Weights of a small GPT-style language model, trained from scratch on English Wikipedia.
Architecture: embeddings untied during training, local attention windows, short convolutions, norms scaled by depth, capped logits.
Training: a variant of Muon for these matrices, 97M tokens.
Each number is 128 + 24 x the weight over its row's rms, rounded and kept within 0 to 255. Layers, rows and columns count from 0. The size above them is the row's rms in percent of the matrix's.

# layer 4 attention query, 192x192, rms 0.18, rows 50-95, columns 32-63
size [ 54  61  54  54  77 104  51  59  82  65  73  69  78  83  86  88  79  86  81  88  85 100  94  94  98 107 106 112 122 111 132 132 125 139 115 121 139 136 121 124 137 141 133 128 138 138]
[[153 100 142 147  97  95 137 145 132 132 135 118 149  76 128 147 184 135 115 132 129 116  88 109 124 113 105 144 130 139 132 126]
 [153 161 116  95 145 148 124 153 104 110 141 139 182 136 131 163 107  96 142 123  96 141 103 122 142 131 131 141 129 128 112 166]
 [127 162 115 142 151 118 144  99 140 151 148 174 137 127  87 113 117 126 144 135 114 107  97 124 140 124 125 117  80 138  83 129]
 [127 105 163 151 145 150 132 144 104 145 107  99 150 144 141 149 165 121 113  99 113 168  99 110 145 155  99 108 132 152 128 122]
 [163 104 176 131 157 142 114  98 134 121 116 128  58 182 142 100 119 128 162 110 160 106 133 134 156 135 128 117 163 177 150 118]
 [145 158 122 105 144 170 133 142 110 104  95 118 127 109 139 116 139 134 135 161 151 158 117 110 108 132 131 210 104 130 105 137]
 [102 135 124 139 130 138 155 116 152 117 146 145 181 124 131 162 157 126 135 117 119 146 159 156 100 114 148 160 116 108 105 125]
 [157  88 100 136 132 128 127 153 112  98 102 125  93 133 113 138  63 132 160 121 142  92 111 119 130 133 147  81 117 127 132  97]
 [ 86 131 153 149 132 153 129 126 119 121 105 116 136 119 104  97 121 123 140 151 113 134 116 123 122  92 155 164 100 131  73 140]
 [163 104 116 114 152 151 121 124 133 142  92  99 149 123  99 128 153 140  72  82 157 135 141 131 148 149 156  80 170 125  85 120]
 [121  94  95  85 131 129  93 128 143 140 115 148 137 123 155 130 155 124  82 119 120 122  99 121 125 156 171 114 119  82 116 112]
 [127 162 175 132 121  80 158 138 148 156 120 124 150  92 147  95 149  88 118 160 147 130 136 104 121 168 154 159 133 138  63 126]
 [102 144 119 138 115  90 161 144 122 140 112 141  86  96 150 136  80 101 134 151  90 109 107 117  75 152 132 174 143 132 114 116]
 [126 120 155 130 118 176 136  93 134 128 119 114 159 151 137 150 174 122 117 135 161 141  99 116 133 115 121 122 107 116  89 133]
 [128 125 145 139 119 184 107 140 181 153 118 133 192 131 117 123 129 106  95 167 113 107 143  87  58  91  99 128 135 133  88  78]
 [158 107 124 169 122 164 117 132 111  91  89 139 113 149  80 116 127  95 168 141 113 102 114 140 141 105 134 129  82  95 112 146]
 [105 113 152 127  93  76 123 129 163 129 117 127 108  96 116 129 146 133 143 158 143 104 154 146 130  62  89 143 134 161 110 137]
 [175 117 107 144 127 160 125 155 133 113 140 119 110  85 141 171 137 112 118 101 169 128 109 123 118 134 143 113 178  64 108 124]
 [115 137 133 118 128 139  89 154 113 157 125 152  94 149  67 130  98  95 143 119 153 121  83 113 107 128 132 156 137 138 113 120]
 [122  91 120 161 131 123 161 113 107 108 122 126 158 114 134 106 120 127  97 122 134 135 145 178 138 104 116 137 127  80 157 121]
 [141 134 129 114  93 121 137 119 157 129 111 112 145 175 135 131 140  92 170 128 125 157 112 110 127 130 130 112 142 100 104 139]
 [144 157 129 122 171 157 166 117 129 117 145 157 139 104  91 137 103 118 119 114 130 131  61 163 124 135 119 139 119 115 117 170]
 [134 138 152 105 153 116 121 118 150 128 147 150 147 105 133 135 114 163 144 134  91 118 103 103 137 138 145 156 126 138  97 132]
 [ 96 121 140 134 107 133 141 121 115 136 124 132  99 122 131 150 117 145 175 120 160 139 112  88 104 120 101 144 155 109 112 206]
 [106 119 104 171 165 176 165 151 111 117 110 130 100  71  94 154 115 154 126 114  87 157 149 140 125 152 113 116 147 107 131 133]
 [110 148  87 137 145 111 108 153  91 129 109 102 161 108 210 103 100 114 177 110  90 152 131 108 130 175 115 122 123 124 153 114]
 [ 87 109 140 150 123 128 108 110 128 111 118 135 139 124  71  96 103 117 139 115 101 131 179 137 125 124 151 102 102 130 114 124]
 [143 130  76 119 132 146 106 119  93 117 118 142 126  88 161 115  95 135 113 137 131  88 148 155 165 145 116 115 129 129 138 139]
 [136 162 104 147 189 135 146 135 143 134 125 111 100 163 128 148  97 106 190 128 129 127 111 108 142 134 154 133  94 148 137 123]
 [133 141 103 115  96 134 130 123 114 133 105 119  92 132  93  86 133 136  73 137 126 109 175 125 110 167 150 117  93  95 152 125]
 [104 125 102 121 118 126 109 136  75  65 122 133 143 127 140 154 134 153 142 137 150 181 149 126 106  94 129 154 178 145 145  72]
 [134 121 128 154  68 138  73 167 127  73 150 186 141 107 131  82 157 142 136 112 117  81 153 111 157 144 110 137 120 130 107 121]
 [168 109 124 108  93 119 174 135 176 175 115 151 137  95 122 127 142 107 110 142 162 169 135 177 139 145 125  94 123 134 104  93]
 [121 126 102 130 110 170 124 122 111 141 162 182 115 116 130 108 144 131 101 111 154 123 137  98 159 133 126 116 145 137 101 132]
 [169 194 119 117 134 137 142 132 127  83 148 106  99 160 152 131 127 155 139 137 115 123 111 149 169 158 121 136 150 129 119 136]
 [159 111 111  95 150 150  95 108 119 122 153 136 134 154 125 160 110 107 166  95 115 143 112  94 123 114 129 119 161 108 121 145]
 [158 115 144 176  99 156 120 107  95 108 127 105 154 175 125 130 143 103 132 128 140 162 141 131 133 117 106 130 200 131 127 144]
 [127  91 118 138  95 149 114 102 164 125 131  96 114 157 129  98 158 157 134  84 162  92 161 103 146 132 159  80 127 148 114 139]
 [161 125 161 134 115 174 126 100 111 101 149 113  86 118 109 121 130 156 101 120 155 107 138 115  95 126 126 144 102 126 123 111]
 [105 129  80 159 115 125 152 114 106 131 186 108 153 161 112 119 106 110 148 170 137 145 114 103  87 125 118 109 111 140 141  96]
 [154 142 132 116 147 140  91 140 137  67 138  76 118 130 112 118 117  78 152 153 140 165 113 161 165 129 128 105 130 136 108 134]
 [136 135 125 102 118  96 138 149  82 135 164  66 129  83  93 154 108 104 112 135  72  93 152  89 129 152 145  99 166 147 129 120]
 [122 169 121 124 138 130 130 101  80 172 115 164 130 118 138  91 115  77 112 165 139 109 121 109 129 145 126 118 120 152 164 130]
 [113 183 116 147  82 146 154  78 133 147 116 135 152 147 103 102 124 131  91 117 107 136 116 116 169 166 153 129  93 167 148 135]
 [140 128 153 140 137 135 161 138 100 126 122 103  97 136 161 170 137  94 135 122 149 142 130 113 144 147 132 126  99 121 122 109]
 [117 112 152 152  81 120  97 119  98 137 155 109 145 146 117 114 131 188 171 126 114 141 154 143  79 163 121 140 139 116  57 140]]
# layer 4 attention key, 192x192, rms 0.179, rows 50-95, columns 32-63
size [ 98  46  78  96  75  89  53  26  80  69  77  78  71  78  79  77  79  67  86  95  90  96  94  90  93 110  98 117 120 114 127 131 123 131 115 127 140 130 121 123 126 134 132 126 132 136]
[[151 155 116  94 138 148 125 140 147 109 115 130  71 145 110 107 117 153 150 128 153  95 116 118 101 141 197 101 112 111 149 145]
 [ 88 112 147 152  48 138 155 112 111  98 112 100 139 112 150 141 126 117 116 175 151 116 110 157 123 145 116  92 106 124 164  94]
 [132 143 119 147 122 168 120 107 116 138 152  80 104 141 124 144 121 124 144  89 162 153 118 127  88 101 113 115 119 148 158 144]
 [120 152 137 140 134  86 127 117 141 126 140 145  88 124 133 113 108 142 101 143 118 115 140 135 151 126 131 102 149 117  92 161]
 [140 135 114 130 120 112 141 161 141 143 119 122 186  88  91 180 120 110 106 126 101 137 103 114 133 123 144 122  78 106 115 161]
 [119 131 118 129 124 114  98 141 108 154 115 122 117 137 129 126 134 134 125 170 102 154 111 106 154 148 120 169  79 142 201 100]
 [ 99 123 121 116 178 125 140 141 123 116  94 131 112 133 111 120 111 137 113 151  99 140 149 133 139 116 127 129  95  78 114 138]
 [122 161 124 183 111  93  94 139 104 147  98 148 123  99 127 121 147 139 180 144 147 134 144  92 114 174 158 169 104 132 112 110]
 [182 122 121 104 114 126 140 113 136 137 161 157 109 151 156 144 118 117 109  93 107 102 120 121 167 167 110 113 143 133 167 100]
 [158 122 153 109 174 126 125 122 177 135  75 109 131 142  98 147 182 139  89 166 133 133 137 132  93 144 140 105 158 143  79 143]
 [134 111 166 159 138 124 133 133  82 107 167 101 121 150 122 159  89 113 174 123 148 124 139 148 129 109 122 163 157 145 138 156]
 [129 171 157 141 146  62 124 155 137 120  95  91 172 109 114 134 154  89  81 133 131 151 129 137 122 150 129 164 130 115 108 122]
 [163 110 109  90 153 130 115 164 149 126  94 146 116 150 167 102  94 158 111 155 158  90 134 148 150 116 117 156 122 139 138 165]
 [ 79 137 146  88 117 119 121 148  95 118 166 124  74 137 140 124 119 140 139 117 119  76 134 141 137 103  90 190 155 133 148  60]
 [156 153 120 111 120 107 122 161 136 146 113 127 177 115 112  97 123 136 122 119 125 117  83  92 118 122 146 166 113 121  99 126]
 [103 102 130 137 106 128 142 138 135 122 121  93 114 135 147 121 180 144 118  90 109  96 121 121 177 163 127 131 150 117  91 106]
 [114 182 123 152 131 176 153 111 104 116 107 128 131 118 138 106 125 136 142 125 122 150 148 127 174 156 144 161 106 142 145  72]
 [164 192 120  97 136 124 134 123 110 153 125 136 129 141 144 160 115 164  59 161 133 170 102 137 137 121 102 153  65 110 125 146]
 [163 111 121 133 110 143 114 133 100 133 127 125 126 116  88 123  64  92 128 151 128 130 105 129 128 174 151 109 111 133 128 151]
 [155  98 114 116 142 120  94 127 122 121 101 118 139 131 218 152 116 104 107  78 146 147 104 150 142 136 132 116 116 122 120 147]
 [165 113 164 136 158 133 150 129 127 157 120 141 172  73 118 106 130 164 127 136 128 151 128 120 104 156 103 163 124 139 121 138]
 [139 143 109 157 128 128 136 120 111 100 133 138  86 157 179 134 143 155 118 153 142 123 134 139 170 137 162 136  76 128 142 125]
 [111  84 118 126 116 137 151 151 106 119 121 148 157 118 120 115 170 113 167 134 101 105 168 147 146 145  73  89 153 137 154 126]
 [128 130 134 109 166 162 102 127 128 209 115  95 181 155 112 137 137 106 139 103 118 142 102 134  84 153  75 127 131 146 144 118]
 [162 141 133 155 178 162 121  99 126 182 130 128 138 148 108 157 117 145 124 109 118 143 147 135 112 113 157 135 146 131 157 130]
 [152 115 129 133 144 122 116 119 158 119 144 104 150 114 151 163 135 127 130 169 143 138 140 141 111 139 145 142 121 147  91 122]
 [162 137 119  84 153 105 106 105 110 121 180 133  99 117 126 105 122 135 100 138 129 116 141 178 136 124 115  87 122  90 103 149]
 [123 127 152 147 128 107 106  98 134 122 143  86 157 159  56 157  98  97 128 146 110 143 126 183 126  88 141 154  97 133 148 129]
 [ 98  96 128  81  88 152  77 105 108 146 171 165 151 131 131  73 154 119 108 139 154 124 142 139 132 135 118 120 155  96 165 131]
 [125 178 124 113 109 125 179 138 123 160  83 141 119  96 122 115 140 131 101 123 145 173 123 145 137 150 133 103  90 105 172 116]
 [154 145 152 141 138 114 158 106 180 152 123 125 132 153 112 117 115 102 106 138 108  58 108 125 159 157 136 107 124 105 113 154]
 [111 150 142  96 206 106 153 101 115 175 118  68 111 123 133 171 104 127 124 136 130 168 107 137 113 112 137 124 134 107 125 122]
 [158 114 139 114 105 111 162 141 167 165 103 143 148  87 111 127 141 102 108 137 167 173 157 153 141 147 135 107 131 127  99  81]
 [134 132 159 118 135  91 130 128 144 122 102  76 140 141 112 155 110 117 147 139 114 132 117 166 102 120 125 140 111 119 151 118]
 [107 200  96 135 118 107 137 139 131 116 138 127  89 118 141  94 111 137 101 145 123 120 100 148 103 122 117 121 137 174 124 131]
 [119 148 121 145  99 105 158 147 121 128  85 108 124 106 127 111 152 152 105 185 157 134 138 152 149 150 123 127  94 118 145 110]
 [150 116 137 179  95 153 115 109  91 111 129 104 151 179 133 123 146  97 127 131 128 151 138 133 132 121 102 118 204 129 120 144]
 [131  86 136 129 100 148 114 108 167 131 124  95 114 138 124  97 148 168 130  97 168  97 165 121 151 125 155  83 131 137 122 126]
 [169 119 164 142 127 169 112  94 121 102 144 134  93 118 123 151 121 154 132 108 147 113 142 124 112 122 122 141 106 120 113  94]
 [111 124  77 161 119 121 150 121 100 134 188 107 144 158 104 113  95 110 148 175 136 144 114  96  87 128 118 108 108 140 145  95]
 [102 124 126 139 111 116 161 125 116 184 118 172 135 128 145 132 131 181 105  97 118  99 150  96  93 128 139 150 127 127 146 114]
 [119 127 145 154 137 155 122 112 171 117  90 188 132 171 163  96 147 152 141 125 176 156 106 169 124  96 112 164  86 115 128 139]
 [137  94 143 136 121 131 127 148 178  83 141  96 127 136 119 168 133 182 146  85 116 149 132 143 128 105 134 141 137 104  90 122]
 [145  73 135 110 173 112 106 180 128 112 137 120 105 108 156 157 125 122 165 135 151 117 137 136  82  93 108 127 157  82 109 118]
 [116 129 111 120 119 115 103 115 163 124 129 150 157 123  89  89 115 161 117 137 107 112 117 144 107 108 132 125 161 134 135 138]
 [139 146 111 105 173 133 159 136 159 109  98 148 117 111 141 141 127  73  84 132 148 111 105 118 165  89 139 114 118 146 206 113]]
# layer 4 attention value, 192x192, rms 0.192, rows 0, columns 32-63
size [109]
[[116 134 138 108 118  77 127 100 177 102 138 156 147 147  94 124  96 152 139 147 135 167 144 125 155 132  94 146 115 119 102 129]]